Weights of a small transformer language model: MLP 2048 SwiGLU.
Each number is 128 + 32 x the weight over its row's rms, rounded and kept within 0 to 255. Layers, rows and columns count from 0. Numbers have three digits each. The size before them is the row's rms in percent of the matrix's.

# layer 2 MLP down (transposed), 2048x768, rms 0.0321, rows 1189-1237, columns 96-191
085:076169095153128098150043110093134069129073124161120163062104134112187172144067085096125119099104094062099159101121111105124127149121184147148135119119108055107113168114160093158165126126146165149152192162105046155139167154146124084067175180100120134138116120112061143089080089200082163163
106:108090134148069147155104135130114097125117091117165113070084150146108106144148144108164122153106076124128062130108123107149089102092110136060162113095095144113132151143086148162142135137124158117092143154182102137195091108097114137130164128104157033127123129160053129121127131092119116115
095:104138079179169129175167169129170136148090102131093153150215117098224137153098114177127114138137140108127109098158169098079154120121117134084116126109144069122122083129163116136097139163186147040092160105052161162164143175151126121115128117128091091118147093113217124192122118112120087166
086:044137117118167117169177152103117142162123146138170154155127131059105131151114117185099123095083128109116127123118080080110156160137123102093135138137151120121167104113103160162147153143119058108112131128148162112123146138182119183141126125132131121117162114176058148115191080088102155132
082:070107127147154125104093104084172119125029136121105113108115094093116132082123107133139125177127138214066152107128119174130112149159137076087149104142130112142130182187145171140123111151072114143099148123091125140158080104104125128111164150131108148145158164083134176116115113112121169151
086:122134202153164095159145069116143159140092100130113088101102120139141103145151074124118136178131157146156120134181161166126126032114116186196168091134118067143179170128128107130133115104154128140110160098116105144143144151120115115167161096110112132101178135075064119116105126123082096113
084:114182147158163044113072138144159134118125141114119142105105171068194141107129122161137128141077134186145092113146139200128076135118080169155132191096153197126127179193143102113114079113131149164105088193153212166094133078172104127117065163168061070091152144114071064128156147101117128155
100:072072115162085156052171078135128130143105150117160089100094148124070071120143124096175137133121140218108141094086106086145154128159109173168197104143130136092123126121136158135174126119173197129103062138087116159127095136125137147188167137150126126242121150134150094106055157092154082141
136:097175118126138158190119129157143120148122083158111073094145150093098181103170147124117154135098121094121123112143112063173142134108121144083038148202167133177127102096152159190169173119137134134140116164113093130146110220089086130101136167203154180155057130146159137141141126115118143143
107:120095119126153147117178108138155121073131140133160168107130100105129211085149194102113143095133146108132124160171118071115170131206105150104083105209115134128111090108125132103118127135113152180135119170134078145117109164145084130137125147103163076171135123137151152121090129097172113173
108:130126110160057118149145166112181125097182118131160160126114123130114115121128135162039130127172118140135116175149143124153125116145128083138122150115104170118134131137130139101122111097138161099142127144135122127131152130101139118130115141122134111098114122144129134122142089107120089116
092:112193163173162126102088078098043146099120070178156099132136174129120190131144070176079136157101091116129140135144115168131125078081164096101138079164157126106109116128091124140125097149116122119076104094147170131142108148178108113101072104159163130103133082120105101157114132153101163131
110:161105106101118107135127126141177128137135127133111186134093144113115187088251160091083163135133100126110172075058092137219160124139118160126069119166141187125094114148099094198099131161141115105112134149173182144143096147096085114108135141138147135098186079071165142154153148131132133187
091:115162160114171096118206114110097095117109202175149097120108131134076134138145047159138151136194144144122180163159193076160105143113129088125146082125178125138158171082097077076130143154134166119147137089083088151192160136142141160150068085106114105135105118183071098144158110122149150114
113:154133073123063135149110142129122104096112114107076081169133130092134135092129147130110086111093105118126127106120148166154105173196100082120116110081094134145181094094179108109099154146097143156123099180181150144068104119135135153083107159132106108147140098112168062144124107140191151139
118:103124159149101125110108103150133229110198077157114136093113128131104136165113058163172115131131187136127123115133135113164101114152117120127127106141108157155085073134146095114130136089163172077214128147135103150171189090133119138133186180122189125149200120123169113159061099137165173195
086:111130107180049125133135193138120098134130099174095175084153155138101153118115137166165100141126107098163190140142026213121074146095136179090125174112123153122131153178125098134097147212119144084088193090103113103145092176085128143116153111143135133153128147136143115124128128162103134138
090:128118131115102128165174135125128067155131133187132129128111129129136121108095123102104126109182115201101091114136112139137109141183183113093063114150139080140166183100150150160112125082122095085101170144155089160143171140094126118085158180172063160154085102124145110123136117095100160114
083:067100091146106148084203150119172171163081123155185109135123200189205112137148178139082150108147175131140136074115142127143162124136096174116109224073102088132152156108118103115076106126127140152156106110168101165134157096157162127127163137080108165057110095143088158127131150092129195137
106:127165123120116186146116109097181142164112134106098145110145071200168092140095122107188118098119186154082113156138114128080113118039126131141173127105130120103119090146158099150193161161103135048177137111139192141107108161212122174137108126139152131179087073147090109107120115118106140115
111:087119120125061174139095075111120081123120104154133139096130121190147137099157128143145101109120061191135128165112136095150140074186121093056101158116105044137118125150114092152121139108170138101159079118132073127081118124090133171159095125141163142113153122164059120147137103073105139135
091:154189064168135126100147124152132173192102125075141120142112185190157120068120162062159140139209123099066092134038104140122074103107139099163145122164162164139205236129127107111149056144159127086172115166154037104106115147159102138095142142112208101084095146068108088192140133106144124136
103:136160075088155142075153140128122120164112176133189097118123132163085181147078168179155127120103156160179190120165103096123147101135148117137128079096102145123102167136115098083133179087103105157102096091124065107057147153145199164110137123076159148070198111105123125097226167129118095141
103:165115137072042174083092174112117136099165169144101121122171096176103120162099129136114121145137109149185120095147114126156137082079174102161128115143138111152170080129086070115143116143111169161165046109121155074090196181111047126135146134147159122127106212078118095142140168129134128118
083:198195109110130151110137179150063137100130084108055140136100036148065195139082162073140084120107145085114094167231176075138148099126139118077115083119107137155083146117143131130115110069134150104107155144127122109114119143103114200132086102153141132173150154154130118148078137173123098094
104:137128115169146119150136121100120109132081130153132143156125139124126120130163092132071119124088121113120145121173128155190145163156070084110127122123118123086124153090125115103161129108110062063186061095147125119106153157105145176136154108080134131161156164178107118099133112199073131163
085:104063106104034120168076145098092128110113106133120105116137137113122159135140105057163093135099140115135137152153137168226152124135130127077124199158110106085133163094086144080150130129158125180061108110114161131112145103108174137127095109116165121148113091088133133085142157074111133089
089:131151164132107128129136134130196113152135162144139128082091127075168089095105114114090165151133169137113176122117140194134119108117152084108164138126151084123066155109134133144120197118169095197141118118144081125135141174184150122130097177181110195137131120123135137092109129159161182133
097:106148150105127097109015052119134129142138201141082071110155169113114158102165107151145145111171144169147150149072165081121117110124103061137156067130127143172137133149111115067205048110187199168088136149150140086108111114130187145094151156095150111104154143119166106139168130158181121101
121:125135117143132106085084157168071128062120117162114094114119130135133124141117097124082107135145151133099103144123094080128134124116113121082143125174168179120155197121137119108106061088088132123141156110147092125135118144188036157153124157119121081074133190138142122134077138143145162230
108:110124173145083085144132139184115098113189105103135151101136060206069133104101078117070161146142120170066154132068128123100096170103153164087137149154119110073112136066170101095097164155118154139187138147115135120155068133092172186118081103154137105163125114140076115111099128117151106107
089:184131141089201148106090063100149143140131130120124152147160129062121138110110100106128142150076098087073115167108216150130108124164150222124112082156141182075115107183154112146140157111114098160164091084163122093093094093161122149077144109144103090122133088163091040090142096140116114137
111:121162089168123129129131073157129062156152118090147062122137170130154130141139095168097142100132119134097110130106113043093115112132164142109097117118068095176079164163089131139129169068159152149113063148143118080136177090150104057168124115112115159092129117123142132091105131167143104142
087:119093089055176081143074138115100159150097106144146137176175094113091077148117187114186106107095155160117174149118100112152076086104108138138127095143160099162127135148173126143101096151080141112124129098082125126098143072161120150106121103078122040104158123115122144127069134193123134072
090:085171177156138140075150091121148110090174116124097151137121150130150138110101128079120157126103163126140112145127110127099149177140094142124171091097138110159106127167182087133114116107119111134102154120106144106118150170165160104127153114143136213104103085101117088133155094139151165068
100:161127148180153141141145160116136046138101136058087149171194092119122194184130092096111155128126165143115144187157153169175172163107194140115096156122154151124084205144177073124095106099159126115098122156123068139152180074100149154120104057135178116095112136094145117134149131155149119135
104:095133074092128136099185036177109064128116132058107137133103129121152039108166063102098081104112051111133120124158066118123161134129113166109116115148161139121153114092106085158096115134128111156121147104156152097079172094066117133151105094137064141157104133119160107174107082156079092179
109:115106125124115141119141114126140112126124204147105103152082116148134207080099123137130138123138146116147177113130128123134158155065121118100159146085132196087160055185143124184149149142138091109150127089104141120142160144127143113153165144157195157129082128127135081148123118138176206073
094:100122134113139122113097138135107106159083149147115148097161171059130133103119094130101114134132116220169149090069144180197133072144163084164114118113121079132109108128120175137147113101169124154181152112081058134124124116151131180129091066111163133132100122139136137144173100158103120099
092:142105199057140119135140138130085108167147174117093123173084121137131065125109125110106111147140133155143067151081166099140139128097107144197101120105175146166066135105133101105219151129116136039089099095139099168173101080118154120132066155112138092132130173133159087095115126160104156163
100:175116160168110109126123097190057111172182105205126140205140159118105156149079157156151125080104146085112147176100156175150139117158127127117128176096107145151171098114122092141133069195189114104148112163098109120137191161150129154088110129087206190114095118139121101135173123157103091107
115:099078120140116144123151147099116065169153122130114132125123119125140143075097117120137125079110147101093113140168127089110134134105112132107104151131171098086104162105111174160090039142108115104128160061149109110075127074135061117120118112172137125114061129147102144158138188095184110203
096:150165118090127041114071125131082117158123134043105132184169144164102122129115165156144125159152137042167113078205074097124119098092089167132083135148140140160202110116186143156152180154118125143143068150173111149090158123160064106145141124057115219110133114102164176100144155174138089152
089:169147112153149099150170155092160090104126193157140140110144102164181141113147129101079117160130097100162172061142166077156128088133166151111120120099121151100148101148104105122081148133104115167175065134058122199146112134133144176105136147165133113119125095100116162152115128145125135114
104:137131123154139090137159114160122117121075160092090171166133131148140081118186171155130145125162144095134150111073107133020179088159096099099123150095151084145047106158167131125112104096135110098151074088123135096131104136104138102146092104102110148091169103128181154134143140105161136121
103:091067113104137170142120147187144139155151085180163129155109154097159145076176093124123116149135108109115095087081112103174164098160099134176130113122141080132135151151159087109034153098142150154144089084135110126121132103079125119161057075183128039166143114146171128104094137102161091158
111:090090143148105110164083073139124111188107128180164132155166133096128066074178182131110134187100156114134048083133110152186143093150140132106127135096151132135119112179202087102119114153154163118142168175138119159110136131150103125139139110131134076160081127158140174056130107081079154128
103:130138161109135194104128160121192055081090091104162060132159136145116112081129144099128131107120129079054159132131116082108063159107184106182135096158117174168159099169081149094116119086151085114147166096116145085138079135105114168102067144131151117153170089171162132110165124145167093122
102:139152162118096121161085116179138108101134168153103111103136169145108115106165065091170117134102214153129050117144072126163104158160168151111143072136109142070140144100111155159116164116164170175118081112104136163112148091158089065168193097127162113142130074090156139207175115163115136178
# layer 2 MLP gate, 2048x768, rms 0.0321, rows 1190-1237, columns 96-191
103:127130141139127099180111093152180101170109080105083081129136112104065116168130110093064120169149160121164134166130125101086120164178156137113118154120105128243137211082058131117106152117106159154121107110115109143103137125104166096127153092138177161078095118143150170151027182156138107084
096:078117146068086089087100201089137109124088181073147136182161138160062143102117142097087171108074074120134154158110084102133078122137116064139185144079110155073127201118099183106139069108131104128110133139164169134144142149146140118115145122109062096127112112112128122127137152195155123085
078:109152152163151096156111126104087157139118124171162119113086108137209133202135166174105109128149155123182095113149103077123145151102094193100167101133108111126105126121075184121165104113064088155102127147127099100162115122082077115136134168092154123097124076145150079081126125099128108118
065:071145100204165102091110146121110091159130128134122175102090132112116138071136114141162109135095139114194127103125144112113122073062108150068173135126076113103129137116175110119184093161197097145096150163128105089158099107060153119135090153106131110148107168146146127126152165149103130111
074:060149128120130169130140097155118091113167116198202093119129204121142185100106181105143167163108119117166095086103163179126133180137116147143127131108151136086058161132207133119104148175123139080104140118134113189096161166150163157118131116151123173127142075186115172102149146173131122143
070:148095170113093138193149124075167112137122089088124098146127109148098112160108134110095153157031116096162116143137137084151137151159119067108166103084121163139143230043090105102147149195056132142105081143190111134188094088113128096078115126130111107116134140138080189158131157136138142105
110:195200133146146119156075151073193073124214128108139139174145151118161121156153108110074204101154064149184136196176148105156035072133141135134038110094080143127144178143144108085071138098157073064143096103157119109110123119174161111088095119074132151087107101145156120136142121150114156123
130:086102148130114142170087143130134134157121124153190105119162128130104129113125142143091143151137152005102166121137151134152131126157107116114158117110110139178156101141105137173147135105157141227171090138121086127164128181165124140116122153142123151135096114128119163129107099134111133099
109:155068160136118127195109130124122098090170199129167102145120104173130116178109116089099124141145137076112143087150092148128146145111105098100131131056154107140099139118100154130135165127063149117154175170116128181084102095131118114173125073140077120171158155130138088176177128124068139162
127:105122079148088132147194135138160139089127129131094147164162140098163113118108156163080137143156127105169087184159161155177153119089147146118071149182117112138161149101132165132166187149136150097113138113089123125162145143164165130101130148133135141145123159142076140146204106112134145102
091:107203178135124117168142145158117125122137069078123123131161149167070183120154113159060111106141156137129141110112151056122111103140161127157137130152075171146117101169130125145096098150124155101082116118139137143130093126097097192170129143148180120151132163132115197151111072136126172087
119:179167073228129144177115133128151126116142137103164126141123067123110162127173187098163161136119097097055109108067089116111128116118144164148082101061129105112126144125110143082095158133066163110131117137073090161109112134087150093113135107146151131136069083064113100118125067160120109150
082:129104129097113127121178201114174134163105121084134101118142116141110102128122128194117113136116106093202120146146124110072079115154114071129139087157096155133113144106152098116144124148177098123066133100102152121106129090130156112103089091126157127126110065133150096102142142133107107116
116:182163128139087123103138095122109190106132144085201084172106150160151102103139132178093180076181158073171196129146129111099143128126146128117101175172090144160134106127088137118115122099142168065126188133111101161156152156156055107149132143195092141122155141125138145181130180076071180064
112:119160146112126152143190142142159197082152114098061157135157139141125177121118136102130105112187162115122085157143108109098143095122140124141192114184093169102167138091155099118121127091127133139123115150127109155181116167084128074139141106099088109123145156131125130160167151134126110172
080:135103117052137135184142144128105079151114130151121134060102184140132149095144128152196142138131093121111149088137185112168104109147155186101072131098170153093125140141168175146162148216050144146086148110122134128106118129132136137126111154105105193202115132110112142093037136130129187188
089:133131101169116111139201117167111128104122202126166109088159122170181087104115120110146111089129063093146225124137129044071146151163149097157146083148157110088117092102105114141125166133113116115113168106134159134107176135081137182134109118164165109149106105163114061091145108173093110145
069:132106082175106089152116121123094134196110141092126078174210111101137167222094158113130128101111117113152133116155107051177172154130097117129156125146168098132170121125121080094170109136151186102066146150118143079111116106072085143123133168162160126111092097161122170099144110143139134083
114:156095145141104171155109161151117125121104059116104095175091152146146135151166075182091193108137152123143092114140094104126172204139112149119100167108136105174115155134107104133129086115122166147115134130166083107149167098166129114128106167182127112072088111137150098133114127159118081111
112:140137127097095163158086114114104173111080087171098124071175127103091125084163101163103105062101113065157087142143137097122125125138088102077114174190096132131080117130105101097125165140164138095146134110121092126126155149094139120145106118118113100088143077156189125118144116074099134180
080:173103097136128136097187118107085158115140119082128108061078066148103135162099090133153143127137115137117132159178139102116141185109134065104096148167083136120111145085080112121134165201171075149095132152145125188117109154068058131060166131153149160116108137127113127160178145119103147091
115:157115110125119115160166173105132065177138120122136196151139103091130137130152085140175113121113126146111127126122102135142068149108100132120146068138132119160116135109186102129061103091103105146166151107143083175170121174124122075110129062104108055085155161140160109150119096160069094121
099:138135121081125158142093120157128100091179086160101120096130138127088091151145122166161114094113166148166126172116121132109145091137114067121126127152078124153133117135176132071183083113160160169117128054135144125177112133091117163129125110159148117101113125120100119200105099123142123150
067:094135075170129159128131094106108152123086129064162132101101131148123151173130126142139190100113125125107163143146113142161136174116173147078168083181152145127123099101188182101154156138120163172099135166113130134123152075049190154121118144153173120109154105116112152102111172104156149080
105:097125144145080107125111179163167114108141112139151159140137146118121156103091177086142190062134086092145104122120113136131093169128117125176156118118092131133117129102213118117148158089089150082124108163166133095164102122111098142132142106121149143124096177158079127131105130136074148131
075:139133098126125136188127146155064152133074116124132133097114102142192120168122112065079120158158074144144149146087129173136138106126154187108103087125180123099131127116118164099154119111152180153113135231129091108120109116128097160174161098118181167113134105127051129146139145141127158127
081:114152101151165118126160074208156061111112157137187119111166067185103110105171126033078112108144104146083119100187127141170101187102117140143125130131152142155132120131181169107172097112069133108126105168122126157125120130112189138099142147162112117122101113147079129149080081158168105111
110:078142153136126135141106166171139132133105128085164151145031117107216155161159202171144120144130147100129168119133139126128146093144116194152117154107089115117074106116164155103093078094106147065138105110107088118112132178157087136151174148148044078110120151129113128166163187088103106187
126:142113165138172104129100105127139130148170123155153127124159101147167145173150103120126122147115102130115164124139102078122090111134118098143163158164134101127095090121136119173147111140102083161106136103114133103108119149084103119145116150152139152083171177147139124129147182187142125078
102:071105159100145149108137122094147138045187150185197154086120122132074131134145162134132075068170126018162078106095104085115151130115156183148176140113152139167168092124134139128121092124160107132123091116122086163161131081134129112199113117096171155101162084149074116078159122133112130148
082:146138133159135188217113133111098138158119089137096153116073093110108124216125143094145165151165130122100085116191176201075139166154086149163099147104124118151101088128138193098139121151101136096113095106098128120154137100070154128166137151185104148152061040130108112127122120211100143137
108:062108164118090133155131144131177139190126142151163117145076081147072082181068099132150112096130114124095119177120122120149114150127113124155118139125136123182079093157078143142093126083137156154178175072125126099153111095166116067144162184148132148153157135092161094088064133163145188119
073:133114106150150148127105133113117119127069104145144122153093134127127120144102146117165155199160128102107142162148143124162176137076112101171074151118117156193184116131105201153124139101178128111113101166125100112132096069079118151109072129096200138082139117178111190189173102132091135136
079:155149096168108137118111110083100140149150153114177107147150167134123145095179126148067177155097062154156178111156139122127115137143114042100125181117119139146094122124151162127090094082112140118114124160145098076083125129035126105141142151097174142142104083090093116115118123152125120110
095:112124094113137074162133112128166134152065134206120122055094101139104152150181087109110177166066094126110094167142116123205106177117139112141109125193091125127132145172172107105124117140104132121100125159111108084143053115146125121126150116094124167179160140102186132091069112120075170090
109:107116131111114147177177054120078086080112140093124150129130077151103097142180119111115104090143132065099137106120104102127152089144133070121077089235100104129137112121105062173125124144170127176159160124106166127063188087074166131144136076100120155135130124144128134152157104122073119132
113:102161151061157128126127177120123136143083120151110122205155108094147125101134092066189115147097131081108120114154151090165169150093121192181157113072146104100198118157189030107131147108170090111132052139110119119156165075084149114121129146170102145135111094099084182125075153129128133118
071:163147145081136156111139098111086100167123121125164157102105145131134157187115086166136124149095158150161164124124135099164143078109115139068097148069128066100117122120114107168123159173137075105121147157157156163065099113083098166139116094123065133123114146125136130127063140053165171162
095:104115150189094160154133146084111105144064090154152189154135143108095127155140147127154135164144117127124086101175124137138106107187095138171174089130117099109133133130133137073138158131150113149126080155126083128130100140147160200121121177122110100082106121122117115167158122176089165147
098:093111091133118133141094124117164161144157118144110077162090161146082119138134150175180124086124103166096117113142123158101161105097126123155143106108132165057085114105094167097158145124157190216133204150145069149106189139117120155158171171057123137103128145166119075113099120144135111096
124:122091167129112104177125097118170136141139115156169143157080059121117175142199158087151146188137119151125105142100150131097095110156123135172072123013137102113153142144119096112157145163116138101083077154086141127193112124097124099111122138161129118148084111118128179112167136169143147172
100:142128124128139138139181152166174179144151160126139152111109108106105151108125118132155124099134085126129127117164142150129152120145137117102142122187159137178136155039145115100122137129072109150136148125100115168105115040164142113076104125121155073115140111135132127145104099111166096151
077:097087144161116116131113116067151096112144156090133188121128088194180078169144130146131113147200119101153158131185112147113118124128089095132117143168092110119173097120169114094186147074169131124180104165043134128087113130093147142135177152104170144172093119146113149151136119153069123138
097:162149116151110093115204136101155114104107147081075080100126125130141167123103114134172098181103140085121173140112096163156064140123159193116126107175125121135137100178064116125119153132092125112058142223121126079098105124098104141168156113092145161128146103169121150130108150178086135110
093:127133087113158117089090169163145057155103092115185122123151151111151091076122134121146138091073128067062108113132127141134134128128069130143141137129137136137126187141166126128151129148130161151102081171157143135144105148113145112168197169134090120139133102163102091159155145194115149111
123:115076162145164145137138139141143133180105089165123125167145075152139094131120147121138134151109129164230129118190121092111105073093108120142048099109122160165107094079158125079170160104153129109153124129133150153164117134055136130090150123122121141155137071196207134148164156159087129114
102:129201134181166154176154173082178133129165148163128136112132123098145153063083139181109125119181151160142152133123118095157170099131172115144161140130150085178146180090177068154141162063139150148121068165151082122049144141155118098162131090084147133129084118105152148086112141151166099118
098:152098097129149093140143083129102185074238173186158142088157103102061141170099157104128112186156181147148105193078156155163104163114095085166197145146122144180092128142110131113131152110098107108085140145109059167129123057141184133111095154125118146165166113172183174119154123118132145102
# layer 2 MLP up, 2048x768, rms 0.0321, rows 1190-1237, columns 96-191
114:090077113137135126145167140113164131124121119142162112135143159156135122170123206121133119126085077148090124134087111078183105093099109205145101102111115146054139078131152091142070122178143115115102175157226098122167150135067095141117071160164173064124188171156111117096172098097166145107
087:078148085167135143128094129086154108113121117100136113128138146152158132174092191112097145081195078147158140180151119105119167169071118173155090091099190153091100089129110198131119103109174085117122089089188180153126092125131093199108066135202103177105115167120145105209151184111102114121
085:124101140144119117141105103158111116149175095126140147148146163142098098145119125156210104093098137107114150142084148102151108131175196178137110131116180125080133184131111100153109115131169151142143181083096096116118180157165124100124094131085112151119118101096118140148178147095185176134
072:086113183095186138086092133055155137137179135110145145102105143109121174110116144152166129123091182143100191142208140118145128150102206066085126136073105174151097104119117139140130108128151118133093166149124111149103118175120137110162158130135094148166138162107093201113097178189133143118
081:083152166134170122170153114126133085120134147128111156112143158140080151056138110121150132068135103137166125179137093140105186129131149179186169083132186068048117131160169092150151084088244107154152120177085147149087147124135147139117105134139168032154161115162090138128142041139102172179
072:109129106152141093123126100129124155084091144126141184198155124128163177129097134163136131114085154150145111117147140136133083090077153155169173173134076124106165147082120174109117097134144147102090123110134120118111151131101146122150083150069089126129159121098111111161133128093130199139
095:221162147110124123162122176087168072150168088150147136166134150131155113183159081107085148140172049155189120143131103119137041090122145143174058087107075143140137134170149101119098101131084085065115148097147098140105117118179182077137117109127068100119062081144117130156151147115081124121
140:135091093117128138128083172102119168145155176149181110097096097103177091095104105105167127085217169166120087115142164121139154149172121108124125118102062171124148125147094089129094088098113104160105127095128150113040104139168136143163042129071121096182163152099094140128134087161163075117
110:136192087103173148023119112124099141179118090087134130118121160104083153117131151117157122151088157152159147164078141151159145076175136141135066144161108170075150125150182117103139094143174113093100088065180124119190124110130134145061105173148125159082091090110107152071091137135156136135
132:123123100129181080101092139160123133135096157098100133090127160143125103107152146147163119132084102189088114114113126170128136110147111134144156125135154112106126153117097179122127145175092124255121095133170157129106102112125157154137114103133131145125156106115092145101087047127155132158
089:120116133120141122134151111082139126136128094106136104084144139124216151117131164109072136126113142095103060145120096125147121139086071130124145109092140186122120096108059145066101141102157109163145165106110104123148151139138170160078140129165120125139137128088164093102077120129105063099
119:105076165060124070089136128122059080166092108132106137091110155099133111112055070162097104112157158152160130127184142122114143141144104068103185151224131152125142074141123133125130093130224070148143180143150177114136135077152086178142140157142099141090177200158119126105130199115139129107
091:166116177116108177122114145141101130167161185137100111130146106167153128203149059104133138112131093168080122169142152115188093169078114094061098142092141128191160166086105125152133137160100134106126151166178141149120106167134153127135115116147111094138079144143118130143146146162122132129
111:053110162125136127173101161178173113129108116144124114121153132129150179144148127095149125145158118207170046104151126171104134130136122144078156101043167095128115116130108163129127155109111112138135079068110155078098133147102164126089143107110143139127112102163120142067194128120110114150
127:083135129143117172136138111133126168140085140075082164122167127109144107177079118118147091132107057190136136060172159160183118136109156138100156071177129120136174100115176160172093125100118174140143120115161150176074165113122134109168198129081152137179139097184166113087129139079149141103
086:203103135114070093089152091147157123173162086116125108143091117120156135150144107142101159172138115054108133121107147188144091171116094182136155141126142137109098152112142108134119127174106132168113099071188099151136067117091130130200119069097122126145105142150170157106095113157083103181
087:155145130093156164151169112141103159156190053134104152102183147145138133146125149130120086111162054169119077175152083128170141117128186156139135158058151063109172145164120146115151111211099119135117126185135122101107061127150119140113149076092111144074149097102136141136126158155116134104
076:111078136131104152139110117136130102046106112151177170143125155188160103168140183148061101164145116072192124151150102174158102145195107129087124139105104091149167171126199141127124094113082124044114066152180100139121140107157126103141142188093141104130122088120155171086195137066143134150
097:128097116119112184159115156176134111090120102127088139199123100149162133134123133127102156088159120120161078091084121101177084150144164148144138119089156107099081125133146152115096107131166121112085146119123085129135156147081095107141067148087125113079112094079142120133052109160090082169
119:147125075122107131148161110130140083125178153102119132186032047095094128183146170093199166184133118205120151101094099120165145190100150144188125121130140141171120139069074153143089151091067130091131139121098148128109139123180161060143190162163093178130113143080108132136103146202201063120
087:118175159137077174116164114097134167153067125145161107096113130174105117068112118058147127170167111132106141159052126140141135104073171098129136140121128157145137143121144115186121166142174133209085121140144084193067044135127062139087176181105109110126075146157111118136131148132114163133
102:089171121116157126087134127119126115105116133117066087119174082105226096159096173094133112134123111133072113133097154150123117090113101129119093176115185092076132167135140173160168131092061081059103110136103142061059139171132130149168178139160058171136137154109126131112151165051178087147
110:124151178154118162075165073208107134138105169126068127155101142112133109130092124087114141133122123153158131143065144152141120128123161113136111108134108143167112171102140134119119157084149173051124132129098162087155117149147112123136149183087146161146125106147128105123126130133161192144
079:199159107107165147090179089138116089143118172136042121167121090139114153122095173073144098149086176086112083192178141123126159136109157177065098077175132116125089139148111119134147157081081159117118154185113143136144180172189143124139044117139104155136107101139170220144109104181199098120
107:150130078133166115115074128088125087162161155112094142142131144132203129117069163161041044105159119174156185139080152151151136088105167184145087125077125158112183160102129118157115186148125066109111134154166161119072119116106087146138095136166138074114152096127138140124176156113128102092
078:099105115137067116188113112179153127110142165125084119237150083155160202154092158050116105077085154146132151175156113188134131129213114105126132185142107155089158152117090154107073136130142152136053105120137101077120143108152110027108130149126086126138116153153134142094177129087080118078
083:121117133109107116143115116105125132163091141144096140161162161075116090128163105137062161133116168055130101120139134161155089116117174119145163135166194107119103161129098125158127122120193115169089118144098137088087113152172107147159140144120157162192123163116197165120172101117135170123
105:079115142165108184132143148179154099149118105096199145119090099135104156145096123115124131115133136118065161142101076158068143151174149160167137184140149139157142069140182189144083164117067137113170156138101126152138131176149124106179158137184129095109068096192093147121163128064108152157
137:140177161126144100188157137117152070162145109143159143172155115124168169130149125112141170122071189143130168078094090116085138143131118103188175137159125093135168111164167117186099098160121054180153116074166147090124084103127158095111128180129127174094137102155136080145130149138141122073
109:173108182101191110145126143035065114065140183193120147126154152122172150127099124092141151160129108118192166141079120149120144101149168072111090107160125139089109152135104173121169112100060112138174094202178116063104162152117112111131096061110117125164162157133068173139112137175157112096
088:135147079108132169152110131161119107119157162122127173092135146077133132132119107099134093151104106074060102090115130170100142149162117218139115164135118174142130118109129093119081178082132080123109082152122120077075144109142125144117120109149140175110073073132111121175135152182127085115
117:137140134103077038194125111088132125123145143134119118134111055147106079118075110171138138096102165088163136135149181173149110189140145130110133177175149184152144078136106141089113148128066127118110165115105124137130164098130142171143174142083168159107125163082069183145057108140177132106
082:108132118113110141109134172134106137105058157117088150175160114135120078137102160160199125166114106109135146147159173138155051155109148078153087113113081111117111164173147139098068146082168130167155163110134098145085113113179061134098103083057093084117101127135127120174156110164115104102
083:113122165117110133128178126116110125109111109057104135076115108089130132129138086165098158107108188138173094101125137129120135147194160097182114129054120103125147124174133127126194100115134158107115142100110192111113089147120116065128137118147140107156076117099126099114074069134156149077
101:113100149131103117117085120116095069108176141112194144186151155115149195174072092122124139172119137130182109066153143118105187140120114127104110131112142120156101185082093133169134145088219130162076091101150114170163125169144151144188119127135155097174154157104100118131156092119200150100
108:147115179172124118121122173072179152174141106196115122127105146131120146143123152124145158180120135204171160148116141152115131129128110181099186167036122174152110144141152209082133114113108073099156117167127082150219150112214126099122126171181122103104147152095131146131049160124161166149
103:100148182108125138143158137143154140146127153149143096193148125100115172105143160045134194122057123109093100120110135070138139149114136101105140134050125114130153074132171054128144135137100101060125110102092140180127109118093134107122148165198206177125122079100129106166134174159119132119
089:171098167113139161146171127197125098164104068162114108038181158126192111105109123115068080104125111163134130134127150119215106103160128143135144098134132137201107092140132102144172159103150097173172128085092087122110102145137118126144115087091142143144071088110052139177121066159064097151
084:116115197124056088183141159167133087098112106151183142135108107100131091145122108078122101142134120138141078123131096108200117142159115130117169122100128130179072118136115105089101131139138123055136114143090113158108102112113122170155146133104101137095086117097114133086164133168140160128
099:074119129113094157119183121081145148128132114106173141097178070066122157087154105045094145136136144118204110087088157065108096151140104114157111097166086133155123151137137111107114074110101106089149098054133132117188042083069113088085115114162098114149135135133145164128097255113127168171
141:102146056161113162091105099127128109136128161103175075063096172118101105133123134157118166128081156164137105073157072161155058133143149120098103193186119130133094111077115160066124114177147132173160116139124161087059153081130114171173162177051162156062184188188165134091121175140085107128
090:068094140101142189144094096128083078140110148109091139160116130137100150152148151088098167184144122130153094130094050148152107089133120134193074178123112119121075099197155144132128107117160205046127163117187104144121111187102106147132139088062130171148162136169130161187160146166140121139
088:133160105164160111143206166073154092124089166152134153096142133120187124112141138115077139159112121102170092131134129080142126128120100165116105081141166121137152128097070105167143197100177136144196110146138144122188097134158144106145119117092146138207097126122122153132139122164069143083
093:122106134107154155141094102113141190093146123189145175120157157086075112114181210118092204095141133148122120119106140082145139082172117059151139134112130147111096151101162211171129157126152137166136095084108129182124148087150149159161110094119063136104077200128167108118163128105176109126
093:126120110163119091151117108096141153131125125168048160134122120108103160114117061134140108161140135196158091119122098105102141113122130123127098129152134100119077151093139081143118143083090110134143173081125113098104123081109145141117082132094164067156135139101186143086085123079153132141
115:079181156140117174084112165141102122117094067125151115110125127128133097066158140139173126125158160125076154169128115153120104113144161131126145141185084132078148133095139194143115165079132090098096140167119132135090064178155151141123166088110149147122093083112110063130135107136108104114
108:099113127142153132120160150107078161134147107091121116143071158117167139093075147147146149143142191152160069094137145126120168094116087148133191087108134077183061101147155042105095149082099199154069154114087130118134111176122173101140084106126122133105072142151140151125156132076149095107
110:172120132124170162155089147129131099135110090178206117155157164152132101120122107140134132152146151165148178139160101117158147098114143099180107056097062100131162091168044128125123185104114110036104097156150101185136118138118168173173108161167113149113191092157144111136108124138142125110